{
  "num_hidden_layers": 13,
  "hidden_size": 160,
  "num_attention_heads": 5,
  "hidden_act": "tanh_gelu",
  "norm_eps": 1e-05,
  "attn_scale": 0.177,
  "tie_word_embeddings": false,
  "parallel_block": false,
  "init_std_up": 0.0431,
  "optimizer": "laprop",
  "beta1": 0.9,
  "beta2": 0.98,
  "warmup_steps": 409,
  "batch_tokens": 16384,
  "doc_mask": true
}
Each number is 500 + 40 x the weight over the matrix's rms, rounded and kept within 0 to 999. Layers, rows and columns count from 0. Numbers have three digits each.

# layer 8 MLP down (transposed), 640x160, rms 0.146, rows 166-332, columns 40-79
543471430453494488488493495517532549516597508430520547470538463525520511483511500510509551458502479493483434460479509506
474435521515456579493469476517469571491465519477546499464501472520523500467508442529454482533510489467516463539519456504
496413493467519483486608547541500446534552529484503403480402516418489516605492535488494483506474552447489518549505515539
528481518439498484451517456560528460478565492494439490526526583525518512514513437494475574410511464516524526435438503443
469507471568491521476453472481496498481528555462497450453498496504456525510515482491462552503520482507528497587456468504
481503535521486475506445529586574486438477486475511539509500483470431513470495535532576518535468507437490540451467563505
406444503493506515460571453502466416527496456514562464431523493541504476550523527553528513438494507465505456521532540516
497549509505433471526481531459561535506527453533505554509526487501583461470474485485432495519515413511520494431507526525
565519514523533482517605532554545466547501425463507459433500583464534445557511518474540505457387528472463552534506452507
514500454418494471560499511487548479507512478524535512471457461527453483516541494559492484489523515407494518491545509517
505494535504529472513548461523472495479476501525480454508475533494551527509479516519512513442461520459495502581485522548
524501501516508417535515542565463480467557487523481499488504471465499508486592505497506458486411542482501461537470483568
439452497546471501505473522547501511562536536520546497420520459571509541508534549496473522495511450559451529467583472519
512484466591477556451502516468496542513451486516511454481452512488475461517510537479505485485509566495498546476487525497
527524486491547504484507519525467458537505520559434525507506453559480514552509538529504503498448526446453533568510474528
567511546572479505529485466468501507488491556475496456496469547491526480547500544535543504438525510453500453566539474554
522467473470439593495494483467466580512490475496543514436539522538506499496521514528609510476526511519527526379576404475
548562499496473485525460494554463531495534450434537478453527504485536588553469513526566537504509504440508434423516509497
450516476496518530567519451564526534490514519518549456540486501557478475482414454463492554430518526485491505572505471497
544441507469514546523580486539511513506603526500533463485447487509527485535515583548465504471490496509481457513529456455
458464498453518444532501480461483457570575479499426544487499458448491523625490554533459508432538577533522492490409429591
548479458480493475493521538532475426510523522438505429493523468516485574489458529428506505564531448489552357428501513510
526454524590490528485465505415495444501522568517470490528508518543523547488519498425488473480519481517476485490434501407
570450503507544501489508483454475511516490465477508524492479522476488510524511488518535466552467500491418476640500444482
477521523472497498493513515433496523529481516496501505494539525503537537521514481462490480498510485529514468614513524542
542490518492505490501495494513473516483500534538470504483579488474517462508536471485498495492486504484520506654497509466
484485420460493511527527479537528529515520495501470510540468515489564513520566585499517499402514469456530488437496546543
497520532508503527473533504526520558431485486439485521478533517543515470499512546561517536482537546487538558610523469441
498430550503501446487424591531438550564572512532502551504460480581520412531488505512545474570498544595540454449612443520
438454500574492466492437548479502488474535534527484479464530479545524482478519569459478486524504514435454502527534498497
457488554451561450513473543586501458484470519561507379463539510483507489539438442558497527526487437495350540549460504463
479476403553518494519470503442510570577553430529487489480489487503534499546499485458459520541500474526476444500463532492
417475398506540569520470515459468506529442521494521422569417533453539499444458426535502450494427488525492524529471574474
482504436501507465482464454489489495499545481485561503540509510514541439458519510492526454475475493519464579407516512459
443522536477482513548554457538513472531468506474465480475442489493547498568491521484447498559483533465482523581485552504
465577498446477522484520460548439473528495554484415537442477474463551512460480539526500473544493530505540482494495491570
513480508522459524476480566430530557517523544445507514524544451522477503489509431528548563477438513496447452424518433508
514491572510469478498466444482540506526433454491611473420578425483511458555476502554486477475528487493432473431531476532
476515510426499501518506463456519509538478472482575413511475560503506513565484534549467525450497553469464558496516479483
547504430536439512506513488524483471449458492484527488494478481508539522437493605527514513453476518422441533550486513495
517483511519471482500443503577507498509524515478528458569534536522528477451503540442495544398523546519517494565470478446
510561490415475543554456544550528501538486526439514538441485630496408491497497471474563609446463446477410529470528517526
473530524469485573474456489451514459558463467503558529596482453560439552542423450512438511492529474475541395460553423513
546482511439532482498456475512531499501522433500502509488466491497500484502518524448490508512439523476472520445550558459
523464501544542556504493474420465466472517470504530521591531513445390479535524463524573480530536516583535501476518493511
530501488542438536529549441510496525523435490454554468511505563487439451560483462474496580548477513507442540471536476518
502452484475468492421514445504480547479518526513505524497510574522500513420520389525509584455484529471455538508469510502
516498533556509472451436523534467563487496550512446571528542551496568459482503490519539481482625523530514568508436448483
539637450545540467527409503452482540503492512503487478465500451581514602465511507593490471496523468462521447473500506515
449503468442472540527583443488499466500501470530540546486453534464544461460469558476499528540472474510515480484461419430
420433558461536425497569495532479470516538536532451472516424545476466554522475594512461482532524453530402469461550514527
506495457455491503467447440485481487503461530475509557542412548467457470506508523489486527546522482450464473485450425456
600480489498532511541477467478469531496485489484502489485432489475450525481504447528506569546527422544438478664496512509
526520554546421528546480482540477520509472524474547488523501538537533438414489481559462618439500484482532486513535502493
541393534492490510488534482554524572468556447466533436487457431508425485497463537478571537479461504493491572379553568499
513522473483531475470527537452511555460561500507553527548442498520537550453566444576574510474511494574526495506444489516
546511470502500474530492515501447485481495468443542555482530483481523513525489480523459520506492481478537439369491488469
508505537477501561472469540523476473529494505495475502486456525522555567547537509474460524488488436525524453517519515462
474441533525473466498510470556489522528493546505470541497538444463473467522463496457496520545465514507514511504479493514
511504530536428514495555482496515450486527484468470443479463581516450481502525511430428501487522553526483487563432549606
512510542494406510496494548547500441514545509503512496521475492420497538487475565467435531575567479529492553486473504479
478507524493454492489472517480563485513513511453466513503490546513536505427596503533436480499525477546459520674479491488
482457461501449499524448599486443539514549519405510438565466471532449465470549515458512488524475502446481573428447405472
559425538467512449552486491572431468445489522466480507506550511501463483521478604545544532500489485514486501481534504529
509451474485437512437475496420437436491453488488458560499504490494494535488499482457443471475550476476568485534501496472
501533476517417543487500483532453590516526538503501461547461581484440465534548455519532478530591580516525481455450426504
485527533488517536477508456557590494505465485449586490514439545404466474486509477505491500507427534510458495465433416471
500485447496526541472460491496563569516520501464550482514513519530511497466530470524498516510489464516523532547545410474
461463525529463544451510499540533561490454552483542562553562469508510494539480440550521485487513512540506475524454472510
536481456498453484460443515490538502466463467483561471490509467525533478508449504526520539500473494518435497423504530523
557495469553491494478492465480508476435457542507465483489528462486451440444492456507444606476548508440537534440517456552
503428524436430549468562492560598625460600495447527365389493577568484577389505435465553535507427530454387381485572578430
498478525515465504505498563460409484424488510449516439508466576522526538510433492530546562509481568504529410431501484503
562501506503510505526506550537479508446478449477531514471518483494479533503514465516536471524480440475519488386539470477
513446411443505525577466538465496562491605471462460512501535487447511507433463411490539446413486541489481573543498448500
501543498523525512505524524512515504528500556497516440488482499503499461522512530489512503471491479511501546704491495522
541482529463496556506453440474457512492454454511480476405484511523482489507460515535495582515549547493514510598460449527
548525495514460484438489568464538545513489537415436504478431502452531412496484490521515468481521491518434518581488445533
498513521539512505464470522451531557533485501496536551484533484455492473480504556502435472470485587527565560584415478465
512470505476438423475476578546449430508442461491518477580450463459521484526476506448522486497462497519517515491532535538
436496466406528562523497492546505465534512523542552489480489517452492467521470443547464495439510476500481517548447444460
500531496545498479530497535526547505538568467479491525488464451516498475508537501442447574533568552543443485554523439470
494507483578540511494473528520546518511502525516491528486531403503493481464438539507534516492480497526509503485520489520
524516577502479525506492528490518501520541446437492512535511429498466446482487450487519536524459548499500500445465553532
475560534502511534553462524483434539557443501452493504549487532514519490471486510545478462483544580490466488662435456492
504493456488428540456467498577511445515464459552512440541552508499481486541498469551444485519492473497470551532480472586
481512424488486505488447394438522507493467552496483549518520456567469477482618518469533549379470510518525494522538502527
541445433497458514522488479484477500468488505510443511422532477517475556488545540531557508453539448485540478534577501565
511489558516563506514515523496589467530567519483486495512539466549443485505578536478489524492558456477557481539530504528
512484458558547496529493511452516479519513532464451489512480444500468480498509561508456439544464513476473442544498523517
450474499531485496494450508492507498507511480486533476474496547564529493485517514477556535464541532502481495519528507524
495474511460528468459512533564497505492485478489505516467492567508495485462464505492570498495518472534527485545417456467
526535494525505483480499510466498492463533436499501492573497501511464488526505472543505515468429460571482517538497469544
481465509514489490480489446515487530488477462481515521474525489501490534502489511510490477552496492506511492668492490509
466445517579435517459564526417518533490567444556523521472568492466439462481512536493513529499440536527486475518528504493
473466470498498426439609486506484559455488495488525478564429462521599529422459525519468535408489486552476502530501463527
548526477509526480458472493452498522543501490544453560477574485586433518539444479470454565474518521500477495516537481533
495465437538562568498381413520514503482469492467492512440513434498485568443543529502559561453514498473475550455489422512
517454537539524528508456530458460462467550478494495407535497497469544549450536525467548525559475504429582426456499451463
529549537487469569516413485561506483432500560525485526492498459558591560478562547534497549501500508433539558595510473480
450488563508455513453566512567490543511471433504492459524481491489536417480488607501481496490490565527544548503494409494
516428502475528535509524495481496492527437489518523475408483477402504472520499473591536466439537441539398427391421562476
456491539487470499532566502500447469512448515514511511505577507457521448568463538506467461470482551429425480489484543523
486531431484461522500547545474500465512526462594456549504497573548481480498518535540496501483521475510571492544548417513
599499542502514450467497600501433522522530500538499474450517486492468525515595542552480521492484429464464507558473507555
447535493581442450507465547531557557514472512475463588502474509545549596488563384426455550480464469484603417478468429505
462458529409493487505428463450499576498461505476438523431478479574484511601537535540542518521504466500430499529548477509
433567448498503531557472539402528461514536516448557499464432485537521512482466518466463527422440498511436554559437518505
528481529506477457493501495455533506504507489483508554531543526533486511415428524519441480385470469515504441525447560472
472517532512491521455550516516549498500462473521559462510461474506509510486461500553492454466505454543532540562431438416
480518476462424419423464512471520537461501545456515546412553557446497458480564592493528495554465528506501552524476488470
542562590496479492477518469471559533522539477471510568529525429555496557505493551543461491496533487539476492490519542490
488471464552516508442507490416460527520502495490456482507527436472564562537414472519462490506503486485542443452469503452
486404526495451504479451475536528491481509507477495488520442529555489475440473531546462471470464511459474471495483434485
524422501540504508512455476496512481433524487510480470466479450508568554489459623450512470527441480526516429488544449459
530431515471410429475530497535481429468446499488523540571470519423483536537461494490485509582560496519501462435479447565
529517443441472502468484535508483497493483512458494526514486526517468471431568480512578494519449531503523497494515447452
462488449527407542507592487557498524502503517543537495476544515469490426551472523502477422547516527537535513539453405512
507552475512441512561398474529525531423552486582483468482512481499432524441535492527488574491502476455564418480439482578
511438450500500547519490519535456473528536487471599484469467503476537549553519528472525542507482445500458533464531507496
449551507485445509514584486458517564458490481437544426490507604472452445434528440497524516469474473535472504566543499457
474487525559511486496591459505490471521561488492466499498492448540527578497502540459460478509469505490507496440521529464
498450530538540502486484470436517437493491576477498528510511504468509477504515548538513530534524529498517523544485458555
493469519471471560501425437506429529550490508516474474445412532488517516500500503569513480488515513496505467534479497523
473490518462551491488494530543464507543504477483498504454522479475520448524442457505512499543486444410495498539522534496
496514523544559459482542546483488516465471499470569474491541492474464446573496451574502513499549484494503534433488483450
511528510475482491541493570427524502567446556516418484459504477535602597518509533488543549518545462520490446429500437513
459518499541531511510482459471502480494481410577521513395518480549454538426459565468531533498541559441525492522498517507
477513524487437561581489518484486511486541510475518451402525523462512532491525496447580522516474479532482574571506502461
529515490484465531499528476498506506463470575447485432471493581488476571490409480507557464506451502576485507479507554525
549515524549600487503501474572473519517500503457548523500470504441533476385483471494507521546459507548534522469486565411
537476467502479544483474470517464541484571577477524378539481504479484582492511501447533483474553449569472499514479533491
569483499461472454435599448448481522516491484547460428484429561508537516516454522518481440474487467437506511485544506437
524456497518512495489539580465477529465556433468539471535487536529485462523453468426503459517429446470556591489482488548
527478449467504456465483419484501513552531548427505514524445498497506530470462541549487480518495470494506541557531530522
495559447504466454522513438460500452500502513564490481462484513469500519476487561481539505489410560464562527515500545532
498513470469526478496479525478494527454530513491498578486493501473503499518534502475494517501577487549458511633505478485
533437443481545524490460449541536440475475524572425489462482494534541518490535527501498573467495421467495499494503460514
572504558492565472530444392469571473499512487547526456484479451490542486490498433507506510524485457471528455557495544532
581547453492481485486462567421492592459467525536565542483526526478569567485465517446485506482509502497483441600453474473
495494511474487470511494421458501509521529534528490485525510536525468524453455481502475526473518410524519512514478512471
517511470411479484481485569401472496512499517496459505476586492453521575464545457554497470505479407469473447462525553512
495486498492430467522566537531445556436511450461526457547511571447499536502453550469471571551446513486504513474442479560
505428538533508526475563445550447526450521447488509536444549464530521496516450486495545454547448560537506515469477513481
448490516456462454496495473495506587495453500496485458489452461429488537455495461469546491527470500534517529512448542484
522491487525557541446496489449562515487502512450451545465484459521412557499519457516537479544487517489502447424502532513
536451465432589485521480493500539445539607394458509517541498511462418474507507481566465484510532505403478484510574477487
498522518518530482481484489470511484538518481523498504501504519509473510490515528500516515503480489464507522667482491501
490403484515541502471454483447449518497522479494449564522534488521458502457489511525491476525442496496525475532527523524
488527495495514535489504538488491478507480511563458549487454453406513520495501516467496566582525448484547500538476530523
495510510511476588512508509498566419457475493485474498484476500446491483536495449510441463497479484592472470476477452517
579548500462543546548539526491440499486519453429528494469503489501503511514503496493514526461500480457447501641495505542
452484518463528501500418461465456468503544510524536470524511533560521459469479494525513501463496491446476524542530517490
523534414482384425533469625503401519549557632508479524437525612408447469503580427421563576470477371437508497330494503552
445502449520590511488508507486475502485483467466466517501477516475525404478461495466504490479546425516524511610461460430
451471473558494450496564439496484485524534540463531499458550461539619494439498567494536495491484506518507475548551509504
523490465485540442475535538506503459481525515490511501469479497450496490492526501427547554483489492484432488521547479448
457460540444530528511504441500503491548514488515492494509485541535571470508457492486414449489473497485496556523553544513
500494418484548523514543507590517492509479532477503556564431446416492499571478532539502506593503464487459527522502527551
508483427443501488522565444465477511602451550472537571478518485518527488453525552520571527428489536463520517514476532565
491420525586457576512461516528491530523535484555413455467477523523547539432481431634539456468461501524499541399556435490
575510428530449496486495505470537494454522521464517464463503455510544581532516504465586529485476455498444350422488495512
489506550487508495486452520526479481515474414517477482485474490518522430491546488554538503484542475461557538480529465483
500475491503511452456574492540494522508517450473545456521485517553535494518464560493472528480469506511493478450518550436
427531489425469546472555541501544517554514475470521463495471509541411459502520571504541545549510547470504510476546461531
543481487543455535537553443514469478421516523557445462456518483484450479500562529483551508498555462561509513605449450512
498479359454431560482517539446458504462543524447576489524560510483531486523543448498561465507485486497497488446505487501
# layer 8 MLP up, 640x160, rms 0.15, rows 167-333, columns 40-79
472477525514555509477528523528507557561499480528526495505517473474482430477544535520506498464526537465498457447471527570
533525503646553519524487423449502513516522490516507453549481489459518529490491470449429426534503494464507480463524491554
506477518445482476493477563429499452559411484493510428459402515455529551485478524498508410558534528591408509493508522477
542531559542468439501468536476476543547513452494521462514517477486517486461543485496537509530537503539491514489506540453
473544579515420552493562488423336522514496485518563467510516487465481489562525471522463468466497505396526507475505563477
460569525468523512431483454513524472504459444528494444555539532479444485579455492501506424510444501547537567433557520508
482561503578583519484574518446445475518493506538509428575465494521467471408516460497507513586444478473457459541531546488
469519464541507554495534521500502512518527417498530519445578541464551522494516424480539538530504505500542486562525531505
464536459521594496490526468521510478518464450491524529533507485505499538519509461578487437516551501498538500494497503505
468511551457488505472500592492478498519507474566435560565558515503574472508517372455508546513560484493506450472425481418
515467506498514548485610471474449461551473540466506569542442506395507533586474550523538495499641437488463484523482516499
565488543556525457469488466545446462574486559529521501624464479496512443446475497477553460610527496550473525517550489494
503512520548520526438492452489479456570501453472599535527567426483478464581521553442550427510492540485435480530523561483
527461566519535560512532518541467497488428501532479459544530471505520466488485531485548453568555505550557532553536598505
493482475572515489490567568525446446497427451574514477558437473476428549541512532406481462508558471545502518513467471459
417506433501470492466453519477470516500455478484508478493593523452490502465489535434619548512473473533560487547476534496
458523533480538466460479475505472567520483446539533469487457491435499549462491514519528486438521541442483473498465568425
575514523517425534486542449506447514566466583569498498580522532505480471532551503514583404493507456611521495472530490537
478535577479600488483505511429491524539477508485535493492485449451472499527533473449482450476465467502515439477510533520
498468540482502548479512521508474539550430545569476465510584389476456572540487405511503475448517488440460565471538525502
516539489471525523456602536442473517495515523536527414491459509503459526482480485566548551510523472446514458524501557498
556521504547539440481566439530473561472493479556532491496509486497532506465471485498585521543482531541498515485525526500
513501534528508449471502458437477440514492528502483473536494475462474486483515513455480437526478473481544521519571523458
490494511546492456532471483621489446515482444499465490484465504509431446521490558515467534439500560479514547466463502517
472501525492496491511531518506490504529451503489500467461503521435473470489483495485503488452509503402451470543492500520
456562526444448496490462443499488457552535439503507522457388470496446514524523436465562507486500455445586478461576467551
434517476513536522405557512469458462502493533506495550557519512479546477521497493410490505510476531489571544524486461561
500492477500538547542545502513496603462461427551481527484485530498497505508483511464532428454461512493573424518503542515
443456484504486553369528547447451535532477452604549493529458477514460502529554483473491522500505567457489487474525556602
529496477562517527488497428470513461531478486555502498485424493438414606532463531488542472509462504498465488442477532576
511511596506512475519512534544504497557523480490516470597511523483541498479446529487591446505512478473531450459487493575
443520487486545540489521443486502560532477566514470536584442507478477471515518409482486400529452481577508498512461539486
467562464535485514518518428531444476499501509477496528561493527426524519474492509511468474463462475493530462468547467488
432582469496521502458470513479476493478455568500552516478487482469438465526466466485450477479473528494524467533433532535
399502573524533556508487594502441475516480540482493488544495474529443494471539398497491472488490561499487525462469549465
545451554496506436487568565515469533507506431596501456469568561485472449500470394504538537519557526503520472471503537464
513509489438493512431535559448464524476468468471519485558524523468468494531518464478557435565475504530504490566480597530
512558446533565532493548435530489533507486489525527511478552462494439481529504520443395510558501524556497485497503562577
528556531527481549489503523521485537538430602483526522458547475493415492464424469508521474505546476513531582464555533519
482530485518514519526514486449465454527531500513475460476551522474482519483450484447508498456525519538494506441573493446
480493499467498477543469572524473540536475611430541473510476458529448534543525440504515570493499432481420433472499557547
466528448468463524515436541495515457523473578528593453449519429531530484510408496468515516527538490501542456563494528392
452486499467549570487509494567430545535489538572491454475477512444520500469526455499500464519474496552486478514486511509
453503522512476416515430520491532523542509541500520460506447494502482460546439530539508488490520496509464577493501511523
480491499513453537395509493469481525580497417451536429539534481485486499544444491412561503537521520553440492511489485477
482508508530498527507487516389438469497469471504579534482550515452554537502522482503606521489513509473523441502426539424
482481506536572501501511494481498522527472455492508457485499511548525461489456527460477451522591490488453538439523484521
469531525510562470486511499452408448549470453485555584539510495420619460475447458450454504484449451606504473573487538565
522472477470529460502542459500457446544518482484491522446473495494491449507486492548593417609527487496540541475557497566
423469453491544526486523505565440511502449504461583449498491514416510517550472512525541534517612454552490535542551512524
517436515545522545519517553449477513539452468499509466529465485535500505480475443486566514592541458511488555524505525537
483461500505460399520531530538467474537478536478547500468525553497542476454433527413487486536515475510463509497520523471
517445454463486441485475462500497559512473533547525471486511462413475506526476495556503482532478549491454502526488536561
582544518501564453521544529415441440487463484449531491493526381471468536457492584518514460455532456464472463503481586512
473506529445413444457457510506500484549427467552528541502544449412512490498496471415508541455454467532479487450511540476
490552584456493520450482487518437486492477511508521520549532513415467522507540435476514479462532526536528498533529549466
472457518481497455426532464501427565457503448529469516469553446468469467511471507529484474479555447495563490492534446519
473441470572594496497472480551488485496491488521523510605505493511508531542560498448554485444614439506457447509525504463
543523491522547498502490487492459561534498460502505487551547379494500464527448505534516437510490531472581502529525513519
480471510534544578462517495524484545504471470558480532522486521519492477621583549510490455548494433493471458430495485536
486485504556434523519501478476463509501502525532534467543468476425467525530493482442439492555463412491429469470543503457
466531535489446482461513503480394520512483460526540453477463484441503484569567438467479472466563424540499554446562564512
481503515449586569470379487500518503532524496515478471523473536502520550562513514483476498504582530584503506469507493491
452465619476516455415474472474512520513523538510477537563480525473522440455478460543540489473486448556502489515446530536
489531528510546432473484516448516520537480560547474512586540494500470438517538513540454498522503494482548480496612532435
569586549565438496329430474554445457538495469569538517560540530484472489559513474517527475471554460539559482530442538472
470545475514481489452528499503507483525500499553488538539498528490489416520500508542469492471558513588555501495463489535
453512514552533517498542517518484462613502486562521476552556451456424525481538479465456438509525412542463453437509460564
463515577509471568489546458497516490488459457467459499456469546491514424551514529481502518476506413536484502487512487453
507446489522497563480483536451459525544413473486543481495481530522466481527519587503478416479532476430499523494440496463
469459428522470529515532486561492530528462508463503495570492450459496550535480453452531566548525529535414467504470550481
548547496522492500464611447406468475518524521552547533523441484450507442448497508509553531554501458406501475529513533539
478505511501498481466462503525473527497439461490543473477541500463487532513556463440507458465461462504552462484505529461
588526520515568544450552507512408433628460520558507541499538509476526433558525575550568526439480445519566395536498507559
455482513517522495505519588540487492592450477574498538504434509431539497506489436452542434457540475475477453470527493505
499483484494546587477574564507535517507491540521527494519498507443509543550448458486487516525472441510454455542442549473
478470483470509540514483475497521505503501540494561526560560503479504471530430433494537499492478389554519600512500576435
424519464577574524501461493499462441550477463446548528486532463542484461504481503387518464524494491484458525465495516490
480443558500515454505430480490502468467515467450569524547535477467552540490425499484510521496511499521576547488520510541
453576483498505475449430485435514502520516468570490523631407456500520480434462534474403476487463490503508457491540498488
481466510558493465494471469474463515476519522512509443506556534488529489527495476503592477535522492555532481531515461571
443488443506466514449549469542500515570489565501578465541492526535497455453478500487591483510504514447437472515466504477
455498569507527513511475518451465555478506467527525480511493489499496473506507473546535498523488431526478524508455556471
538500503437518482426460401490517469528507472491490509583444421509494553550529451465478521539537480459476491528454525535
470450565499518568488495512437471533519447474518469443487579496436505485515518528529471502506504498514534434503474504541
469501527507483497498502517498431423578474472561543488554491520558441431507500465460443495455511459530520451493488539402
419513442544465530448541385496490465525463497561458523548494494536490485479471542418508522540486462542525536472546511516
525508570513481568437541538493497584511448436476474539527484518430445508524524501519489452452548502534439486527474572521
567463480533483516493526480496499554509475499520496511499529435389488547439473467505471571548444473529533437528437501514
495503505446484572489524431533483485487526588486479506521487507471467590490487472507545517529499474490537483518471527478
440487504487481610503505547490491468558422633464555446512482461489510546546458514533504508497556489494455447528498519448
502516511613479503528446486460490550505508530413520470463542487511452464476476508535456506551433456500557497531544488562
498532576560481476439485570443468519531470517455515486474469478439468506538512511420471492489488552460478505496432507455
499474508484543486459491501460512471504488462488635504506481460447473467559494471517517544503518474591496517490575541522
515552553486563510465560555511507455528469503434479440525543437527497521531542537485463492491506454492530449499498534569
452491515466476533440486541471500513503524490469493456548389484490514507564502478479469455467517512466458488475449496471
494522574445464509489512511524502604534500601502459511472492514449498507498467522537439484483529469438529474498474543520
510533547459519481499523475427423515464481518516493503496514522528455512532497505392577430523458379544556538521513517473
488517505512440539463628490489508533506521465477489466487540512512497517500497444481522518502507434564485513487464547465
516485492502523538477556479491406481449474492485573481472564556502541585574481469491455509473530418516504528520544472541
518447450469484470465492482556543576584484528458530532598472470507500455480440504481608460547477462523459484485485499514
546560489484554526439499488500476529511465507492560494538461541464439469489453483523485472493465476548532508505520460484
464425531471570541506564484436470514552476484500501535449503454536488498515554470572463461499469511513605548468451541493
426534537581446448442535524523458490538486489459533449558481443498505430495458436428477430528488439593523517525481513505
508541488522479449443470595466386485513454457499522554524543543454526541504490413448594529568604507471449496461489501509
472482461447443561509531441440452526505507527464470525496518508454452492540481539570474490514470472635496403555535486528
547523526522601478504517494510501462497502518521469572591462525488448498474391478431507524562494511574527468401510578540
458513541512491539477474555483507595523546507422530530538540520469518562512488530504459562506428546599502476495472525468
536517504496502526508516515461524510514485537507528524507520486482487541488442394451467536504442466485463455427482528485
528554467498492440432458527450463494516442541477551484494516523499472482509485542392546460566510443518461436556436524499
467494540539465540447509500464462480537521458550529489525584538493534453524512548409517441554443477516542525555474516504
411485464547506530481406502508506528500482460514513463604481452502491423517492471544492438462507449539460472491601562504
496528536435475520497493526499461526496459415501517480499513484455466431463522496542467515460529520452566553454481522495
485493524498587501537559367479469551531422498502450486548468499496531519463444587561507522534489477513546406539495478487
486487535445463554458500542528449501518387495533509497542542565436394537480487454541527454475594497534569525500494531472
490527535479468485482428486544518578498467558437537459510516452502516503504462481485467526536501537513491463493516559498
450551555434602543523478426414439528503445528525470519512529483516448475446479458478423480505533457478521552510567502527
456488462529479514471464516458462446507452441575492499560484502468538516476467441496518507482554514533536498416527487507
513481565552531512449555462491480555530517504503578516483508565505537523533499411485474483482517529466455478434516561508
456512503550561522406530543475535529550476418521540557557513504505480482527508485420565509532478456485478496476560497509
511475472473499547471540524443490485532519402495502443471438449443524543479491506513510499541552533472404535537459545494
442418549526500524525530549510442545501490524516497509562459490474488504536416459500416481544505524487441551506450528482
514487530531468556527528519514448572496441586539491477500432458413474482526507457486460510497577513437444404470459562424
535514459539521543517434517514544471496512505536498510509547473485469505507540524459480508493456473484542479538450500546
480520541546496516463420520479484497505497492509503439583534505494536519472523368461469458565478485533570524535464496486
434489559427450477473497434487501523579509522447530550498507470436556542501436482421425493495488456534517448467446549478
524483446480481451455476493504488500505502537523512486542485468462536525459427474449449513567505517428526457514483543550
433472524514512479484480476520508450546508455483503539466465546440484492483423448527493505502453486562512489449472531457
522523475555534438466502560508490492575476511502586525529446490480500453503494471455443420453538393502523533492496528491
521513494478472467463456460462472510549523579470522517462476446496532538488469532499505550526465450490573536462543577491
517444558387501506418513498470481551495503517519505444542534479496474475538468516452493531574545396509481519500512499509
465541495478498534523532501498467552494500548400523492467575475476537494528516414507464507549500519487503503517516506514
484531462470506446485476494536472502557517513496599462474528497461502462504481463487498442500520497635578555481448544494
525487551555495539467519560483453504480405446517451481537551500516490436532549471500479471508538481546545442503527505492
469537511486531559431512533502475557515473516531519514525522556468499522516497459501554537574549509533538409510488501505
553453509427485447471516455451502440538513526556512475488503526452440427522476401583584424502476531493477581532521511451
514464503549464521494524562457513517575502550470506503522542468511469567529524461377578455538524520561531471498474533427
600489527582540504519514500458487481484481479514567485506489477532553502495480502460567543537461480526560438494531454503
507495526476486491474463428484498442523489484535588443562386461517498521483582525525498512495452470430486464451568567505
514549527544520466486487498562427555536456480526485515580574473492483422458570533420569480495494514489505497531527498529
535510490456490511477449452442471493520476488467560507531633526476573559496452505560506507529464386538489484549504504561
463532492498501526498524450466484519579464463496582505446431517519577508497487438481550493444508545498517532478507553510
464503531437571559466478467474473483524460531542461457527503461511448466442510522491449543502499466556520480504583583440
446482557554553570478480503582478461590488549543583454494481470573491445472464479462449442499508462486496533497506486482
531574482478535474559505476491463495494474541532510546578580561461513530542476513557510468517543471491532483539472585551
475532471464509464474563407444437472491424481467528498526480479452467494494432480475445444558479537515483546497454514498
592484578491498485471510493518417447539479486530483452482482550478502461488536462487508482576525531459456466541510491541
490461492500549465464542521474447517464461496563521483549483510438481488524529462460514474528492517495580542461455556460
514471574550535515506498500520476543489477505470516559586520431495472492460451509545468461574484443512528490468571475466
497519511551457544510501440574463500591487545526505543520466481523452509548516524536452508555489420561536507536607474500
521468531536463483496468450574500475523463542551508543536432452528509501457454422488449416555456484455461483494471537559
467539481474566423424501384536480509571530469459584485490470448467466551530450541566486488458503543498483505495474495491
518536497457437413446429575558469538615483606525492484536486444472487515532509378474441529495437378455530431482476541575
487486512498593454444451554512499537556510493516539451543434475433495527516504418458513393497572457489546505521512524524
507518550465515489458523421535470501491476484533519460529518500492509418457535508537570494426551497523459523428511550506
500540528518502548496459471506524465548525479450479523544537509458495513470502535510490481484583543530584472509421588568
460515521518507482480491461491488510505506468505562537509426462431442516502455487508484512492501517523462513458507502522
576477442547542465481489464538418526568443564481526539462503537463540436567443529558556504573516485479533515543466494513
467480488442491524474474518524494476515456516516522467496465469426494497539564542522532440475522441449437569547587510470
505471453469530510493499546493467538555446521499450539463434498411498477451452503573434502432446505587549454496462641455
478462510504488512431483516587458518599467475461539460486527511422602557475443515474565432449445456501484410468425526454
472518555574554489500433459534503505544487485573530502513428477463522470493548505455476404559454462505486521478543514533
472496536440528492457532554442452501526514451503548480468475587488517498565521444493582516530492476482475485416491523483
503530545477487523461485495519458447563470506496539568535499533542502439497530398509425454477513507505473519429468526556
428461574564571515429536543531483499512475446573513468508560473452453552442361503499547555489484484482486530433528525530
493567444502563518483485436504431469512497508531547526594471521492456493479454490481493493443508479585510488512606522502
532590519539496543494540438511492507475486515490483496500463525542525461466450497504506470497527488594468502472503552544